Part of a small language model's weights.
Architecture: untied embeddings, capped logits.
Training: a variant of SOAP for these matrices, 2921 steps.
Each number is 500 + 25 x the weight over its row's rms, rounded and kept within 0 to 999. Layers, rows and columns count from 0. Numbers have three digits each. The size before them is the row's rms in percent of the matrix's.

# down: layer 5 MLP down (transposed), 2560x640, rms 0.0325, rows 639-649, columns 480-559
# gate: layer 5 MLP gate, 2560x640, rms 0.0434, rows 640-650, columns 480-559
# up: layer 5 MLP up, 2560x640, rms 0.0436, rows 640-650, columns 480-559
down639 105:508482478520492463489481481494490447543513505525509527484498517543510493518505493475541502506502527472479518500452523494501490464490457525507458470452534510530525474480485472532530524452478494508523485483519459528509495477559470456508489494
gate640 102:460462507508499475508509480493514521519510504518512519527483491543506534494468500539490526485568511551496517474494498513476499468454465503514504560472457499471544508503515464523512460490532455498513472527510491489487502508489531479522496507
up640 106:504515443483487479517509517487505551521472474530511488494516519486549541483513502494537510496495499493528516464479515474530503501504494521496529485483470502469511505481509488528480512511506486535503513496540531510519497471506511499491483500
down640 104:503488495471490491535565497497518497515511478450521505483467517481517497457483516490480520525502496543473505507521516491510517492542490499515512495482500503468514539504516464502497513479507517490466488549532488521433487503527469520479517516
gate641 105:486519471518463513567547518478491496509505481535508524498527534475518440519496483518479480501513526525516542497494518460549491508486484484525508498469454506473521464495515522480507504506517502487475496525504499492464451471490516489535438452
up641 105:549492565533515503515470518493471530514507479494473530470499491488487515489542489472480481477501511550516515507476488479468484477535505552499500504465483515489501519484483452539520481543538490531525487475537491507535565575535514514477501527
down641 101:496492531541492484511510523486473497521506510522504468468477494507502525445443528469490539529507484538507547472496479470511467548479500531552527516493526511496503534529508486503490564528556460517521461505473494492489491556515505549537526502
gate642 093:494513499506495466496455541462519471529521490520482533471554546483507527502532504485505528511503475489509504512451438524507501533527513480492499497521470498492504507495464492501506437534500496500462502480522512487499543505499457468465484477
up642 097:532498496508518520543479456458541496502519523476553512516493526490529502492479503504484501504507533522545512527505479460509511512482496491525487532502529533494481481580511477464494502499479486480528472483507561485531461509502478544486449522
down642 098:473501491553499498509518484522503499522507492457488504544515498469538487488511528517494523489488491504497474504504494483468452515483503489521486490506530514466512517499509480510518500493493477459467490492475470518518483490476496488486511508
gate643 104:524469509532470473482477496493511533521446478470516491516509483479515491455552523537527503486515517440472516561468521503508483507470521510474498468533483463480541534556483495532486502497517485553497489473459490479446499471489475511503533518
up643 103:449500566487471517504510452513496497504484520460473520489500482476496501483505486517480483500492504520452527510468538455504532500480490501532518513480511502488472502515433474453497505551494496517534481495490475481512490487477487468513496482
down643 101:507451520513495479476509533503518485514505526485515450459533487485536483494455471510502509522517497482489471514459483485462513484471486542496518508502508512524495483506544485504508531506513504507469487503507489516506526450545500501494481521
gate644 101:523537472543462476481488496502507513511469477507501543527497480528471499487515476479527506519503503516479458533450478495501461503522470492527515485551499524512510495481462517482472485458507478482532491482507526556460561467507536513508469444
up644 101:481508486480521488539503501510473490486522447505531508462477461463417529491433486521486466489519516500489443511450535526449488483545458486511444464502471550454498503469472548523524502477531535536514519508506483445528482507463475512509518511
down644 102:507514512498542506487462470500508536518490448452473466502502552527563492487496476476489517450511486531523516512516540495534502478518493525513531538469494510497499511483493499487487500526497525494506510517534529478502483469513441512528487540
gate645 101:513523492497468507513541488476553487447445493505526516442499527519467546479462504492493480497478451490551499492472516507526505499512474500504454507502482528518510515455480538433492458522515447490497451502488510540499504511472539480481518498
up645 099:510485525521498518456491473488502497459491480503465513577503528535501456489500501497484474518520514505531502547450538527512554530476520466506483545465490508501519489515492487482530511489525496517539521495481531534480549473501520486472482462
down645 102:487503477519524513503481500510526512504509533526524515500497527476495482504537480572483484522507489492484459499528494540511482487501483519469503498495456516502486469516472488444518511513466519531501500509453511490497526459533514494474516515
gate646 104:493478507484535522499493496513527494515468500512525465554510517482512473490496474473474518480474503501469552474519492472519477468506479491488513523492512453504496499447490465505540512506481491468463494505485485523507471503519499507525432499
up646 106:533484511446470508524493480477500530509485524483504552529502517480482476478483499504517472505494455504496454509529490489467520504483491508513502538476459529501490500481508503528485490543502510504489456490539494495488450482529483510502518501
down646 101:449497519513477469504489503502448462519481504517509510493471482560503462503535489522506530540456535500486487488518497516509491514539454478494501512474468476502491519482504481531499468516483514488468484490513489522492473492497516446489531484
gate647 098:496491495523489518485471497454487510455538510488500482456505484469550482432456520492530504538540477472509478542499518507503473482513524514534469551508529535493493500526512483501477481500513479480539517488457495463506495466482475470483519535
up647 099:529511502510506442482488445547525537513456520486493515500515553506503522534513462524500464525467533454504465486480504467461535511467477498499524479515538495469485474479502497488505487532521497471481512489528517478551520455476468511480472507
down647 094:522529520489494484470491492496511551498541516495474448467503495472512497526583499488502459466497519499484523496521535467507490493502504498463480457513503495545530508489470477505499530528486514481535503482467485495532534479523490463566522502
gate648 097:492479493509511522456497513493508514461488446513466494505499466511516462483523500510548512525544485534479513495560541497514485480503516497522488498522442505475481555501505479548503536518493535476482537541533463486501499550496513531545493527
up648 102:480465503510479496502493487501511459506553448458514481497523537476490515496487476479492485505497503495527462535496520494535483477486502485506491442502493490517494510536516485472501488557492490533516486529490523497511459495495495493525480522
down648 096:506519472491516496473521530459498475458487493501487450495515446518484478484523511501489483549478543474540537496488489510464456527475497490498458512451508469468491462542483492493505487511461482512518467505573556503497509495513474472534524433
gate649 098:519543507523501461489458484515486477505532537508506462453464488463498535475476473533503500486490490498501562483487487461495465498498544489448529502529493506475526481473535486489508541500518478513509506501485454522491548507569486468538497506
up649 096:491509544487505485478537511467477514516529529520478500487475525522500491462480519466533507532485494489477529483496485495519518510518461496518498466493490520529463500509488548503514499462464524475518537477516526532531488495529471507499539489
down649 100:466517529528504509525466469459508489509477481513505557522497490515528505503479479476484528494522475470510547521499495443509462492534489500494497496523493495509477546487471517512480440479478469451534470505535538515468539465490505467488488446
gate650 096:484502504496500487517458512535554507494482525494520488524481510476502482493493517518522448495514521486504495539531524545524463509507522505531459495497526519492502492467485524507495496449502497520484455497530509484490508496501472543510526516
up650 098:532462522470488509487447469497478486539495521480521523491506547485460508540519500471521514502550510505474491536505502495491489555491505494477492492484484478546514438528516468489526505484496453526483502500551487527475521499486506537494498489